config.yaml
num_hidden_layers: 15
hidden_size: 384
num_attention_heads: 3
num_key_value_heads: 3
head_dim: 128
intermediate_size: 1536
vocab_size: 4096
hidden_act: "gelu"
norm: "layernorm"
norm_place: "pre"
norm_eps: 1e-05
positions: "rope"
rope_theta: 10000.0
rope_fraction: 0.25
qk_norm: false
attn_scale: 0.0884
bias: "all"
tie_word_embeddings: false
parallel_block: true
init: "normal"
init_std_qkv: 0.035
init_std_o: 0.0064
init_std_up: 0.035
init_std_down: 0.0032
optimizer: "muon_variant"
learning_rate: 0.0148
lr_mult_qkv: 0.7
lr_mult_o: 1.06
beta1: 0.95
lr_head: 0.00744
max_grad_norm: 1.0
warmup_steps: 200
schedule: "wsd"
decay_fraction: 0.694
decay_shape: "square"
final_lr_fraction: 0.1
batch_tokens: 131072
max_seq_len: 1024
doc_mask: false
train_tokens: 740100000
max_steps: 5647
dataset: "wikipedia_en"
Each number is 50 + 15 x the weight over its row's rms, rounded and kept within 0 to 99. Layers, rows and columns count from 0. The size before them is the row's rms in percent of the matrix's.

# layer 11 MLP up, 1536x384, rms 0.481, rows 795-849, columns 64-127
101:41 34 59 55 42 64 33 61 58 56 66 25 45 68 53 45 75 45 45 32 53 47 47 43 53 30 67 76 68 33 60 48 56 66 12 57 40 67 42 35 71 37 32 60 43 17 46 54 51 82 61 72 61 37 52 61 55 42 51 24 30 72 42 54
101:68 30 21 33 46 63 51 72 55 63 77 49 61 49 56 64 57 74 43 42 34 71 64 07 45 62 47 45 54 41 53 56 46 68 36 36 52 38 59 61 46 40 53 42 52 60 33 28 23 65 36 56 49 79 24 51 42 07 85 30 51 70 50 63
096:54 67 49 42 24 64 63 37 19 51 46 50 39 33 39 80 65 63 31 62 84 50 39 35 44 55 53 75 61 14 42 20 55 44 45 53 30 63 54 40 79 48 60 48 56 33 75 72 53 44 69 39 45 28 53 62 58 53 21 46 58 43 62 24
101:56 48 30 60 53 72 41 68 58 43 55 21 50 62 86 44 32 77 42 65 55 69 57 28 28 16 78 33 55 69 58 40 49 70 71 57 42 45 42 43 30 41 84 11 65 43 47 61 50 45 58 41 62 54 73 85 31 33 65 57 53 62 63 68
091:48 41 60 40 26 32 26 45 74 61 55 42 71 36 19 28 48 70 39 70 43 56 56 55 19 40 73 65 53 48 58 32 12 50 39 60 48 63 47 50 41 27 75 50 64 61 55 77 45 31 61 46 79 66 51 64 22 49 41 56 33 50 63 49
101:85 16 52 29 31 46 59 28 44 48 72 34 40 58 63 59 53 56 48 34 41 45 27 49 43 41 68 48 33 21 23 56 51 52 41 71 43 57 49 61 61 62 27 23 47 72 48 47 65 60 58 70 33 54 38 45 39 33 40 35 54 41 42 62
098:28 63 53 32 60 61 32 70 21 71 58 42 60 32 20 45 29 47 40 50 50 45 52 35 35 40 25 29 42 51 21 23 24 62 45 37 45 83 57 63 51 48 18 53 51 53 58 32 58 88 55 44 64 52 37 55 56 56 25 34 43 25 61 48
104:51 57 37 48 30 42 46 40 54 51 58 44 45 31 39 35 30 67 39 51 68 36 29 08 61 87 28 49 33 55 23 46 54 47 74 57 38 45 67 38 40 33 72 30 61 69 34 39 19 67 31 47 44 49 46 38 45 39 45 67 31 23 39 47
104:30 42 25 61 57 62 37 50 63 73 63 62 49 53 12 58 36 57 45 52 61 64 47 49 60 39 71 43 81 36 65 49 39 67 83 41 64 63 61 77 49 55 73 56 47 62 34 54 73 64 75 58 22 77 41 54 60 22 43 36 50 50 40 46
097:55 61 57 40 54 71 65 74 51 72 54 51 71 43 25 44 23 82 69 50 48 51 51 28 60 34 51 40 55 35 69 50 46 27 63 64 68 71 35 69 39 60 62 40 66 59 45 44 22 66 23 53 58 26 60 78 72 44 68 49 33 15 50 57
098:59 53 69 47 34 24 47 56 46 38 67 45 63 36 53 58 22 69 65 33 36 20 31 44 59 60 76 49 40 68 65 55 43 52 56 75 31 49 57 60 44 32 55 59 59 47 41 56 62 47 23 51 44 35 47 68 32 54 35 27 37 22 32 61
100:56 35 75 39 12 37 65 74 75 86 63 35 46 40 25 78 34 41 52 27 41 55 52 21 31 51 54 45 29 39 58 45 29 91 64 56 43 52 44 50 60 46 80 71 46 41 42 65 49 63 58 62 48 45 68 70 67 42 42 60 43 21 53 59
101:37 66 41 47 59 51 36 51 51 38 75 37 58 47 55 48 56 56 27 64 70 34 56 46 28 34 56 66 54 35 63 53 57 79 47 39 57 52 57 41 54 60 46 78 78 56 34 37 51 26 74 53 59 34 60 34 71 45 43 38 60 71 36 69
101:42 47 30 47 26 55 51 44 63 52 55 49 52 49 33 34 52 24 42 54 48 72 28 44 38 37 53 36 49 50 67 36 42 54 65 54 51 30 60 55 46 41 58 54 44 58 67 65 50 60 49 18 37 32 45 66 67 26 22 37 29 27 43 48
097:65 66 49 33 60 59 55 51 82 38 72 30 47 47 33 49 47 42 46 53 50 32 79 37 72 37 48 59 46 59 11 76 51 78 66 62 42 41 23 42 40 44 56 58 62 55 35 48 44 51 52 32 51 52 36 65 56 61 53 38 52 23 59 38
099:50 34 23 55 37 34 53 66 40 52 64 55 57 43 30 54 64 55 35 56 52 42 63 55 73 30 45 60 54 57 59 26 74 43 05 55 35 45 40 27 34 67 54 79 36 61 19 56 46 37 33 61 34 50 82 67 64 62 46 26 48 47 54 42
099:41 48 34 51 48 32 61 57 67 47 80 53 68 20 51 51 43 48 52 63 45 47 64 40 37 53 42 68 42 41 62 35 53 40 49 52 26 24 68 55 49 68 31 53 70 71 60 34 52 54 54 19 65 54 58 76 28 59 39 50 42 56 39 35
094:65 43 69 76 53 55 68 67 43 54 49 40 57 55 67 61 50 79 68 49 52 27 48 69 28 84 30 49 34 51 60 46 57 58 38 48 61 52 56 60 49 46 56 72 64 75 67 76 48 45 48 56 41 52 57 34 23 77 67 52 52 46 55 59
100:44 60 48 39 52 60 56 64 57 33 76 47 34 52 46 34 45 80 55 52 68 43 35 45 32 44 60 75 29 34 59 55 64 31 62 84 45 69 46 65 54 55 67 63 52 56 49 61 48 16 39 25 95 20 64 31 67 79 57 58 56 47 57 56
094:46 35 50 46 29 50 50 43 91 50 53 32 50 58 68 35 43 84 29 61 36 26 50 43 81 35 96 31 49 66 71 69 49 43 39 28 39 56 50 65 45 36 63 71 37 40 53 34 37 61 61 41 48 27 24 60 50 55 58 55 63 40 41 37
099:49 29 45 51 55 09 27 44 60 49 61 54 54 23 50 44 53 43 86 41 32 54 35 80 48 36 40 73 59 20 47 53 36 55 46 37 72 50 49 71 73 32 31 20 32 54 73 39 67 77 22 52 16 42 36 46 35 32 58 45 48 55 35 35
094:52 56 53 32 54 55 39 48 53 80 62 66 41 53 52 22 49 29 42 69 41 52 67 34 56 54 42 55 35 62 68 60 56 53 49 46 58 38 38 35 40 63 34 50 58 65 49 99 68 66 39 50 40 21 48 32 39 31 80 46 55 30 41 62
101:48 52 37 73 61 49 70 42 29 52 41 39 53 52 41 34 48 76 43 31 47 57 47 67 75 41 58 41 60 45 62 45 51 18 69 42 56 18 46 51 61 12 46 51 47 76 34 75 33 42 61 63 55 38 43 32 25 39 57 40 39 55 33 66
103:69 47 30 51 46 39 38 47 38 39 65 52 50 43 71 27 56 22 34 71 51 17 52 57 62 48 30 45 66 65 20 52 53 46 68 18 54 65 45 65 34 39 54 50 56 69 29 49 45 56 78 58 55 46 32 42 73 47 27 56 48 61 57 63
102:30 31 64 50 70 62 69 36 57 49 68 44 53 56 53 50 47 51 46 84 31 43 66 54 25 49 54 34 62 44 51 32 53 52 68 49 35 74 35 26 34 35 39 38 36 68 49 58 57 47 46 66 55 66 49 66 45 52 49 76 76 61 53 39
104:59 42 43 60 66 50 64 74 22 51 53 35 69 26 88 20 36 50 61 56 70 68 61 79 49 33 27 41 65 63 43 31 30 43 28 44 67 18 49 37 56 44 45 23 47 33 57 42 57 33 64 73 48 49 47 47 71 46 62 48 52 68 78 56
094:36 48 56 49 55 37 34 44 41 59 48 48 43 39 26 43 43 70 30 19 73 10 57 70 59 36 87 76 53 56 60 37 58 34 83 47 64 45 46 72 57 34 42 64 61 60 45 34 52 43 31 57 56 44 57 43 17 64 67 49 28 24 48 37
100:64 39 59 52 47 60 76 58 71 86 85 26 37 72 22 47 70 42 48 26 67 32 66 68 84 51 56 30 69 61 44 77 55 52 48 50 53 43 65 56 67 48 63 70 43 65 34 86 38 48 48 83 53 61 48 39 32 23 34 37 39 38 44 63
098:47 27 52 52 44 26 39 65 47 60 72 33 60 40 39 32 56 68 54 64 60 71 69 41 86 55 62 49 59 31 48 50 58 43 62 41 62 32 56 51 58 79 31 82 53 47 56 57 45 60 66 67 56 40 37 76 54 58 31 67 66 59 52 50
100:28 67 56 61 33 60 74 50 19 60 43 62 47 60 54 50 59 76 45 44 70 59 21 59 46 44 90 43 22 53 55 45 45 52 53 68 62 87 60 19 58 51 50 39 35 52 39 43 47 69 22 54 39 41 34 62 59 54 21 41 51 66 33 40
099:56 45 29 68 38 63 57 53 47 32 71 45 53 39 39 53 55 61 52 78 47 63 46 58 77 59 43 63 30 24 50 42 55 65 37 41 32 38 61 56 57 52 73 61 13 79 51 28 60 57 60 47 56 35 45 60 66 65 47 41 51 56 63 50
100:61 66 47 42 39 51 31 49 44 63 70 30 47 38 39 58 30 55 41 61 61 35 21 38 44 46 34 60 34 41 62 56 32 29 41 76 40 63 50 46 49 12 67 61 43 59 33 38 40 42 63 46 64 33 53 41 33 51 64 56 28 24 70 61
108:46 41 43 50 54 46 40 28 57 59 53 24 59 32 42 58 38 45 47 49 33 56 61 59 56 73 52 53 84 69 71 42 35 40 53 37 32 44 37 27 87 46 68 51 58 15 83 34 28 67 84 63 31 62 25 57 42 42 71 50 73 71 59 40
098:49 48 69 42 56 38 52 55 26 60 54 48 66 58 41 36 47 54 56 53 38 45 44 58 74 68 46 55 56 34 61 79 35 51 32 51 34 62 51 55 32 21 80 49 74 55 58 38 28 33 66 42 28 32 32 50 57 39 43 44 53 31 66 42
104:61 64 31 42 40 48 35 50 51 39 57 44 36 40 30 34 44 25 60 49 51 34 48 64 38 81 34 55 42 73 34 84 34 58 54 44 09 58 62 57 49 56 63 57 64 57 82 58 62 76 46 30 33 54 54 66 77 23 29 31 51 43 31 58
105:54 44 54 44 67 49 36 61 21 51 40 53 62 31 45 42 64 57 43 45 42 48 45 67 56 96 71 33 92 50 67 80 14 39 39 48 36 67 55 68 52 59 73 58 66 57 74 74 58 41 44 28 29 75 71 51 29 39 43 48 82 54 59 56
101:94 27 46 46 54 36 52 41 79 66 35 56 60 19 41 37 25 56 41 59 49 62 48 68 36 51 87 53 68 41 55 45 37 69 68 48 47 42 26 73 46 58 56 87 42 49 17 74 57 61 50 65 43 17 50 48 52 48 45 59 53 58 44 10
097:44 54 71 59 60 69 34 55 62 34 46 57 27 48 40 54 49 35 51 67 59 24 63 60 60 39 62 44 55 54 20 39 48 61 61 28 32 33 33 78 37 28 58 59 45 60 50 51 35 46 33 25 51 31 48 28 54 63 60 55 74 35 61 53
098:65 40 00 41 70 52 31 45 33 63 48 49 59 42 39 55 48 50 45 48 37 44 45 68 55 37 38 48 60 27 36 53 34 29 36 31 37 67 43 68 81 57 58 34 71 58 67 44 52 44 40 50 61 58 63 63 54 48 47 40 63 81 47 62
099:82 55 52 49 50 42 50 55 27 42 53 43 68 77 44 81 40 63 69 51 64 69 37 73 64 55 41 64 45 43 36 53 49 56 66 47 68 39 61 71 33 46 52 66 67 76 58 52 58 55 47 73 61 55 32 40 21 46 57 58 21 33 44 79
099:05 56 39 14 61 29 49 50 48 42 60 46 55 36 41 32 45 47 32 85 56 27 50 32 61 62 29 70 56 27 67 52 35 62 45 57 60 53 54 48 27 67 48 60 41 45 70 48 45 83 50 66 27 41 55 48 52 46 35 19 62 43 55 62
100:48 41 32 49 67 45 40 43 30 33 67 47 33 42 96 25 33 42 57 14 40 49 52 41 52 31 50 40 45 57 47 58 57 57 32 42 37 60 52 44 50 45 44 57 29 70 59 57 38 23 55 43 59 30 57 65 73 57 64 70 53 37 55 50
103:61 42 68 61 47 68 85 64 45 16 40 54 54 77 26 31 59 52 33 53 44 56 53 43 57 52 58 61 61 79 34 39 45 82 46 67 58 64 64 57 30 77 69 95 44 72 65 37 31 39 55 44 45 40 81 85 47 60 61 41 73 31 67 64
095:41 55 43 88 55 52 40 42 20 50 20 54 56 68 60 44 36 56 48 51 52 38 36 46 35 45 47 60 32 45 13 55 63 58 47 19 58 59 48 57 18 36 53 60 44 37 31 55 50 46 44 45 48 44 46 65 61 52 75 36 53 51 46 38
090:19 52 69 73 47 51 65 53 54 68 67 44 70 61 56 32 43 61 37 42 60 50 33 63 49 67 70 60 47 62 49 31 43 54 47 64 11 31 50 54 36 46 59 58 20 50 54 42 57 58 57 48 58 45 40 34 55 43 78 41 57 21 20 60
105:53 40 61 51 57 43 17 46 54 42 41 42 46 21 55 40 45 40 65 48 51 46 62 40 31 34 63 66 68 67 54 40 45 45 60 42 35 26 48 45 47 44 71 55 19 45 45 70 34 36 54 58 46 31 58 72 17 49 52 79 75 65 30 65
102:35 79 38 36 58 34 52 54 13 61 49 42 48 48 62 44 23 50 42 63 61 63 29 22 54 44 52 48 68 54 25 24 17 27 62 55 47 51 69 23 45 66 55 60 49 74 80 57 64 54 32 30 44 69 51 42 46 59 47 35 54 33 26 67
105:55 45 56 38 54 65 29 60 76 56 26 36 54 32 49 36 63 37 60 62 61 49 79 49 78 53 54 30 40 43 59 17 54 55 51 51 48 42 40 63 65 70 48 40 58 60 30 54 72 53 49 57 74 54 62 58 55 53 59 55 54 84 26 41
100:41 39 59 57 55 80 37 50 49 65 36 74 44 75 50 34 42 65 71 53 38 44 90 26 46 69 33 75 39 65 28 56 37 80 48 48 58 26 64 70 67 57 59 53 59 72 27 44 60 81 66 34 35 32 66 19 51 42 50 62 59 66 44 61
100:63 43 58 65 60 50 67 65 21 32 38 76 69 47 28 18 42 53 50 67 56 75 55 59 44 67 44 47 47 63 74 47 50 68 41 70 55 58 61 71 57 67 45 40 42 56 39 67 24 51 54 73 54 61 42 42 33 39 56 35 51 40 51 47
097:37 42 47 45 63 61 48 18 41 40 59 27 42 46 48 37 69 34 49 44 53 60 28 41 58 85 67 37 54 28 48 62 47 42 53 46 35 59 61 31 51 41 48 65 66 67 50 57 46 49 50 77 99 42 13 90 76 51 79 34 39 37 51 77
096:46 57 46 47 57 59 38 36 44 53 73 52 51 46 47 41 28 49 51 22 63 59 52 20 62 50 65 24 51 18 62 38 66 99 37 64 47 41 58 58 36 58 43 35 62 46 59 62 37 49 55 57 58 65 37 36 62 33 46 49 30 65 44 35
100:50 24 33 63 78 43 67 26 46 53 63 60 65 41 30 54 42 38 84 52 39 58 65 68 36 60 74 40 49 58 53 59 44 56 58 45 37 49 51 63 59 56 67 62 57 62 34 58 39 40 67 56 48 43 55 42 45 76 39 74 55 42 57 23
121:68 53 74 72 39 46 45 80 41 44 51 69 65 26 62 38 39 45 33 62 55 57 53 17 71 68 42 49 32 44 54 51 46 38 49 49 37 41 64 56 43 41 36 36 33 76 67 45 43 47 56 32 75 49 23 65 52 67 25 22 64 55 68 40
097:54 57 48 75 42 52 47 55 54 49 31 57 57 39 49 29 59 56 53 51 50 53 41 32 34 84 48 40 18 63 55 54 41 81 57 45 44 57 49 45 76 69 36 63 40 44 70 72 72 50 35 48 41 38 52 80 67 44 50 42 38 88 03 86
# layer 11 MLP down (transposed), 1536x384, rms 0.302, rows 795-848, columns 64-127
107:61 50 55 55 35 46 61 63 49 59 42 57 72 25 67 64 63 50 37 49 65 59 36 66 57 31 49 86 39 66 43 16 47 51 40 64 40 52 11 40 45 42 77 43 35 36 83 27 42 64 53 33 57 41 40 64 49 57 33 44 63 42 58 45
102:57 43 47 21 95 50 33 53 28 51 53 49 36 42 62 70 55 34 60 32 52 34 22 40 96 52 52 47 55 38 52 60 53 85 49 57 38 41 64 24 66 16 46 53 75 65 56 48 39 34 30 56 39 38 21 58 31 33 46 87 55 69 24 56
096:54 52 52 47 62 56 51 08 74 71 38 60 55 52 31 78 87 44 72 57 38 76 52 32 32 49 49 37 53 57 50 49 49 59 24 37 40 55 55 54 23 47 38 72 63 55 76 65 57 25 45 43 52 39 18 61 81 70 43 72 45 70 39 57
100:66 50 38 22 64 30 50 61 83 37 69 31 51 19 37 76 15 56 68 61 52 55 20 43 42 56 39 41 61 59 46 37 63 43 49 49 57 34 56 34 76 51 46 60 98 63 69 34 76 54 74 54 84 35 21 37 34 24 42 31 69 59 62 68
094:47 53 34 25 73 54 76 67 48 53 42 60 39 60 71 38 48 38 68 40 60 53 46 58 55 54 45 32 43 66 58 77 56 37 56 56 60 42 75 66 71 60 46 58 67 64 51 35 51 68 51 63 34 31 34 33 45 30 43 74 46 46 60 72
096:52 63 57 59 56 73 37 35 59 49 66 56 48 66 51 83 56 50 42 62 40 44 59 36 55 43 83 50 30 79 52 49 35 63 68 37 53 61 55 59 31 46 28 57 39 74 74 70 42 57 50 45 64 49 40 85 47 66 45 65 32 60 50 49
095:37 69 69 61 64 46 63 34 41 66 52 60 35 46 46 66 69 33 39 31 99 27 44 67 66 45 48 74 47 45 46 43 60 34 34 59 66 40 62 65 49 50 56 62 55 24 47 42 60 67 62 69 42 44 18 49 22 48 52 57 30 54 67 46
107:34 54 40 47 49 37 71 66 43 52 26 62 43 61 33 73 31 54 56 52 36 39 29 33 76 58 62 58 54 50 47 51 71 42 54 38 43 28 44 38 49 54 50 44 76 71 60 60 50 59 26 51 44 60 63 22 68 30 55 12 46 32 54 68
105:73 37 51 55 47 57 37 55 39 58 48 68 65 63 54 85 72 71 50 20 49 74 71 43 41 64 58 44 48 58 59 78 80 30 35 47 61 65 36 51 20 38 46 28 74 54 60 74 42 46 56 69 55 78 53 39 64 12 45 45 62 76 36 82
099:38 57 72 37 52 29 59 83 51 46 68 59 43 51 31 43 77 52 48 56 41 75 32 72 39 57 59 59 45 47 37 68 45 60 60 45 23 53 41 59 33 37 34 60 75 53 41 53 42 48 54 70 21 62 50 09 37 54 59 70 20 41 75 40
098:41 70 42 54 49 30 57 44 53 66 36 32 19 65 60 11 70 52 62 72 41 57 45 61 41 79 32 58 51 28 75 60 47 37 38 44 39 71 47 84 60 54 62 36 47 38 53 55 40 34 71 52 48 15 35 64 41 40 60 55 35 57 57 64
096:49 20 59 53 47 56 51 60 34 78 35 65 51 44 40 47 27 17 35 76 24 64 69 63 40 50 58 66 45 47 31 41 20 46 55 67 53 03 41 65 34 28 66 23 42 64 58 58 45 57 43 62 68 22 61 66 47 60 73 66 36 68 74 39
100:70 58 64 25 83 43 33 42 41 08 56 54 70 72 45 41 47 50 45 72 58 38 25 55 35 36 65 49 66 60 53 44 42 63 60 42 42 65 63 36 42 45 72 63 45 60 48 91 33 72 73 57 46 21 49 87 63 20 58 54 44 36 70 60
101:58 62 65 50 57 65 30 53 40 43 48 54 57 48 52 52 65 63 46 64 64 25 65 44 60 47 55 53 56 43 56 58 42 41 52 62 42 53 41 99 63 64 41 57 30 45 66 53 52 53 56 53 30 40 46 18 57 21 58 29 72 64 29 51
103:69 45 20 53 53 28 26 28 60 52 67 78 50 47 63 61 32 62 58 64 50 53 64 66 55 52 56 54 55 48 54 47 39 59 56 68 31 60 73 63 46 44 26 81 68 60 24 42 30 63 44 39 72 82 30 46 72 54 33 52 54 36 46 67
100:46 52 46 73 31 59 61 71 28 44 36 56 55 60 17 65 53 33 52 36 52 56 65 73 26 48 43 77 62 60 33 34 47 47 49 48 39 33 65 77 63 77 50 30 43 51 45 44 48 75 45 69 74 29 56 40 63 29 53 49 64 69 48 64
095:56 42 19 24 70 50 33 57 37 33 56 45 51 63 43 78 48 54 44 44 52 37 42 34 52 40 57 68 45 51 54 48 77 44 79 65 80 49 41 34 85 38 57 47 67 31 49 47 57 54 41 69 36 53 45 37 56 55 55 45 45 38 50 37
094:70 39 38 36 58 61 57 56 60 53 56 22 60 76 61 42 40 44 55 86 36 54 45 49 62 43 49 48 65 56 40 66 25 49 71 42 41 41 58 22 30 57 58 31 36 55 41 57 70 43 44 35 40 46 32 55 13 64 64 62 79 43 52 70
096:36 65 36 63 25 24 35 76 44 38 49 72 33 46 45 06 44 56 63 51 42 72 59 64 16 44 49 33 46 46 54 43 57 81 49 53 62 56 20 41 81 67 49 52 39 69 39 61 52 77 37 57 59 46 46 53 58 44 55 45 63 54 36 42
089:36 74 50 45 58 66 54 33 65 44 47 54 56 54 60 19 63 66 49 50 51 64 38 51 48 29 36 58 43 71 27 63 43 23 82 38 23 61 30 34 59 61 67 62 42 58 50 46 48 25 20 44 48 65 48 52 53 29 77 41 46 65 32 49
102:54 48 39 86 53 55 65 61 50 49 24 51 52 65 60 45 64 25 42 53 40 52 50 95 33 82 46 61 46 39 47 56 37 66 77 26 65 25 77 53 44 49 37 96 43 44 66 34 46 54 85 38 50 66 38 15 61 46 75 81 54 47 51 49
095:61 41 64 42 25 60 56 39 63 29 60 47 63 79 80 12 76 54 32 41 50 65 30 56 38 78 72 50 53 46 64 40 54 48 59 22 54 74 16 43 38 38 60 45 40 49 68 51 21 75 73 47 53 58 59 31 99 59 56 53 65 47 52 65
102:50 52 37 59 39 66 39 37 51 49 60 45 24 50 59 53 54 30 38 49 47 66 61 54 80 64 72 68 44 33 43 26 59 67 61 21 49 30 56 46 46 57 54 58 79 40 51 76 08 57 45 70 82 42 78 41 28 63 38 66 54 76 52 41
103:52 54 50 62 74 41 44 49 14 65 57 30 33 50 73 52 55 39 46 61 40 13 31 36 57 75 52 42 50 55 75 56 53 61 49 61 37 50 52 49 44 05 53 27 69 45 49 59 72 94 45 44 63 22 35 72 38 30 47 35 32 48 51 47
106:45 25 48 72 57 58 70 34 30 42 51 60 46 35 42 51 39 25 54 60 52 57 42 48 43 38 48 41 80 40 52 50 64 59 54 37 49 56 53 44 54 20 50 53 23 69 48 43 55 20 54 54 49 62 49 49 64 54 33 63 59 51 72 40
098:12 63 30 75 59 09 61 57 53 79 17 74 61 48 34 30 75 61 67 45 60 27 18 39 46 27 40 54 33 49 25 68 33 42 44 27 76 42 72 39 48 54 64 40 43 65 58 56 53 61 46 78 49 66 83 52 55 39 51 74 75 50 50 31
095:76 47 49 29 60 77 76 41 46 67 78 42 50 43 59 39 60 44 57 47 10 53 38 59 47 58 55 49 46 32 24 71 60 43 48 54 12 42 45 27 34 46 54 39 41 46 46 56 64 63 72 61 31 54 67 61 58 40 49 31 70 43 62 43
094:41 68 75 50 80 39 34 47 58 42 66 62 57 49 42 32 15 67 46 54 74 28 60 50 33 39 84 48 40 71 74 63 18 39 38 41 40 59 59 52 49 67 52 21 52 38 25 72 42 41 73 32 44 63 59 62 41 82 36 45 54 43 61 67
099:36 54 67 32 54 54 56 53 39 44 54 44 55 56 66 31 55 46 57 42 43 64 62 55 45 34 64 59 51 43 29 38 44 68 31 61 56 40 63 28 39 27 42 62 44 29 49 64 95 33 55 49 29 55 54 54 60 24 60 47 71 80 55 23
101:42 57 38 59 59 35 37 49 61 67 47 48 63 43 27 72 42 59 65 50 65 38 43 58 56 46 36 63 50 39 36 56 57 67 39 33 51 37 29 59 60 42 50 88 75 57 22 47 59 77 25 34 39 55 43 39 35 61 43 48 60 52 61 05
097:46 53 51 34 39 72 60 36 39 57 79 57 30 39 54 61 76 47 67 43 57 53 46 71 53 47 60 45 55 39 49 49 51 54 53 50 43 35 58 77 56 42 28 64 46 71 64 35 12 42 47 60 55 59 47 58 47 59 70 43 51 58 29 21
101:50 71 68 58 42 58 57 50 51 51 39 31 53 35 41 81 47 87 41 64 62 21 67 54 66 64 56 33 53 67 51 50 41 42 74 20 40 50 48 50 81 65 44 48 45 65 39 34 56 58 37 61 57 57 68 53 30 48 52 72 65 79 56 37
109:53 26 24 39 51 57 44 66 74 45 60 59 48 54 42 65 49 39 52 49 52 31 56 52 71 67 56 55 45 78 52 50 43 31 72 51 91 53 41 35 58 64 64 59 69 32 46 38 65 54 55 69 64 46 67 56 20 55 39 29 71 64 47 11
095:56 37 57 32 45 53 36 48 43 68 34 34 68 28 50 54 46 37 55 34 73 52 42 47 30 35 57 41 69 95 46 71 54 56 53 93 55 65 44 63 39 56 57 67 53 19 50 34 48 44 76 43 60 55 65 27 42 47 59 33 74 45 49 63
109:58 38 60 36 39 25 43 63 55 60 52 52 41 64 58 45 43 39 38 66 45 51 60 44 34 63 75 34 87 41 44 73 61 44 55 52 37 58 50 66 27 54 34 34 76 52 40 40 43 44 25 43 50 46 57 43 50 39 25 30 43 40 46 38
102:25 43 42 36 57 27 30 49 49 52 40 41 40 47 31 36 20 65 45 53 53 42 50 61 48 59 36 47 61 66 46 71 72 79 49 35 58 28 52 38 48 75 71 91 12 67 52 58 58 69 56 50 40 65 38 66 50 52 30 57 58 37 50 50
102:79 60 76 52 42 62 51 57 73 63 57 82 73 26 51 73 29 38 52 59 58 53 50 61 40 44 28 34 18 62 23 41 28 56 85 46 54 31 26 43 49 67 75 59 29 54 37 49 18 48 68 51 48 41 50 39 58 65 25 66 39 71 32 40
096:46 41 39 42 50 30 66 40 60 55 62 64 43 63 52 64 74 53 71 53 60 53 42 54 44 49 61 52 55 29 63 44 64 51 60 53 64 63 41 63 42 48 25 16 37 33 51 49 40 57 57 28 65 46 28 59 44 43 38 91 57 07 53 42
100:47 50 50 42 47 42 46 73 54 64 42 67 42 49 30 13 54 57 55 32 59 58 25 58 59 44 58 66 51 42 46 71 41 37 59 31 75 58 48 51 54 31 74 72 70 23 63 25 19 42 32 62 54 61 23 56 74 59 59 46 62 46 71 82
125:52 39 72 43 44 58 51 75 50 56 49 57 49 41 46 47 71 41 35 58 34 40 56 65 22 43 60 25 85 60 53 32 67 46 21 55 63 30 47 37 69 37 39 61 43 53 55 49 43 39 66 60 37 32 73 57 66 59 67 52 59 78 42 13
101:53 37 55 51 37 31 48 38 48 73 56 26 36 36 66 37 41 44 19 28 53 66 37 65 58 64 33 70 49 49 59 23 55 49 47 61 30 42 55 69 45 52 59 47 47 58 65 61 53 52 43 47 39 69 31 24 58 78 70 28 41 29 41 38
099:42 40 45 27 27 55 64 27 64 61 52 25 58 57 29 39 54 54 46 83 40 76 39 51 36 59 21 52 59 24 62 52 54 70 60 14 60 49 57 36 15 51 50 38 45 69 26 63 61 66 67 68 49 68 52 63 40 58 31 59 53 51 60 46
103:41 45 56 19 29 19 66 78 52 16 19 47 41 55 48 45 30 55 51 40 61 48 46 64 60 28 49 59 72 53 62 57 63 46 36 57 42 53 44 68 49 46 55 66 49 15 56 39 59 60 53 37 38 73 49 73 31 52 43 81 52 57 28 28
096:54 48 40 49 42 52 53 45 74 74 65 33 49 23 59 28 56 37 56 74 53 51 54 53 51 61 07 46 74 71 66 25 57 56 56 69 35 50 24 48 76 76 41 37 55 39 51 34 26 44 54 46 45 45 45 50 60 77 25 60 43 59 72 52
085:49 51 38 17 52 73 46 44 42 39 42 56 39 36 23 39 61 47 59 66 34 38 49 49 40 28 36 36 53 35 80 63 37 76 41 47 73 69 56 33 37 57 58 49 54 51 70 57 36 58 22 68 53 38 71 44 81 45 38 54 38 45 64 27
101:58 44 56 61 32 58 60 53 44 39 45 70 60 33 86 50 64 39 57 47 36 75 54 39 39 54 61 60 63 32 51 61 65 41 65 58 53 30 44 35 43 51 75 09 60 51 34 44 35 40 44 75 39 42 61 35 35 44 60 38 56 37 45 39
104:64 67 58 44 66 47 30 60 35 69 52 78 77 34 43 48 54 35 32 67 44 38 45 40 42 81 74 80 51 43 48 38 50 44 67 36 39 56 50 56 26 93 69 40 62 53 65 23 69 28 63 36 45 80 61 51 35 34 08 52 62 39 52 76
106:74 39 61 26 44 64 36 48 55 50 75 62 44 49 66 41 32 42 65 40 49 45 42 96 34 39 60 19 46 47 82 43 66 45 51 47 66 44 50 54 27 66 51 46 65 60 46 49 41 64 62 31 40 60 68 28 64 65 59 55 46 78 38 52
102:55 74 88 51 51 59 48 71 27 51 33 43 66 48 42 14 47 49 43 44 59 58 62 61 33 43 58 74 61 45 52 24 32 60 54 61 31 20 23 68 60 77 54 35 38 27 41 51 61 36 38 27 67 62 52 17 36 43 65 53 38 55 09 44
099:62 68 37 44 53 61 53 70 13 64 48 61 55 48 39 56 46 72 77 01 55 47 68 72 44 74 64 64 29 50 38 16 60 52 47 53 50 52 71 30 59 77 61 31 72 69 37 26 69 39 39 33 44 72 44 33 41 51 43 51 83 35 56 56
094:53 65 31 45 55 69 58 65 52 71 52 55 43 71 72 18 51 46 58 58 51 28 59 46 39 75 41 74 58 80 55 77 41 76 50 51 45 56 45 39 27 21 36 64 58 68 26 71 75 58 47 44 47 66 60 57 48 49 34 59 38 42 50 55
094:55 54 31 54 69 54 17 54 43 25 99 18 61 79 46 37 49 17 53 24 36 51 58 24 50 49 37 53 70 47 13 68 61 55 82 50 60 42 75 30 30 48 57 60 60 25 81 38 60 23 31 53 67 71 42 41 72 42 52 42 74 54 54 66
098:53 65 47 69 37 82 73 50 52 17 69 26 60 47 32 55 54 43 31 38 59 55 52 31 38 36 72 69 55 38 22 45 52 66 36 47 40 39 34 58 41 46 19 42 32 36 68 44 57 48 56 64 40 41 56 61 35 71 51 51 56 57 40 43
141:61 61 51 67 57 56 33 71 67 50 40 69 62 63 20 62 40 47 64 75 46 63 40 47 79 86 46 24 51 66 58 61 50 31 36 34 46 38 56 54 35 66 20 43 29 62 67 48 54 57 49 48 71 33 30 43 71 70 42 54 53 55 85 34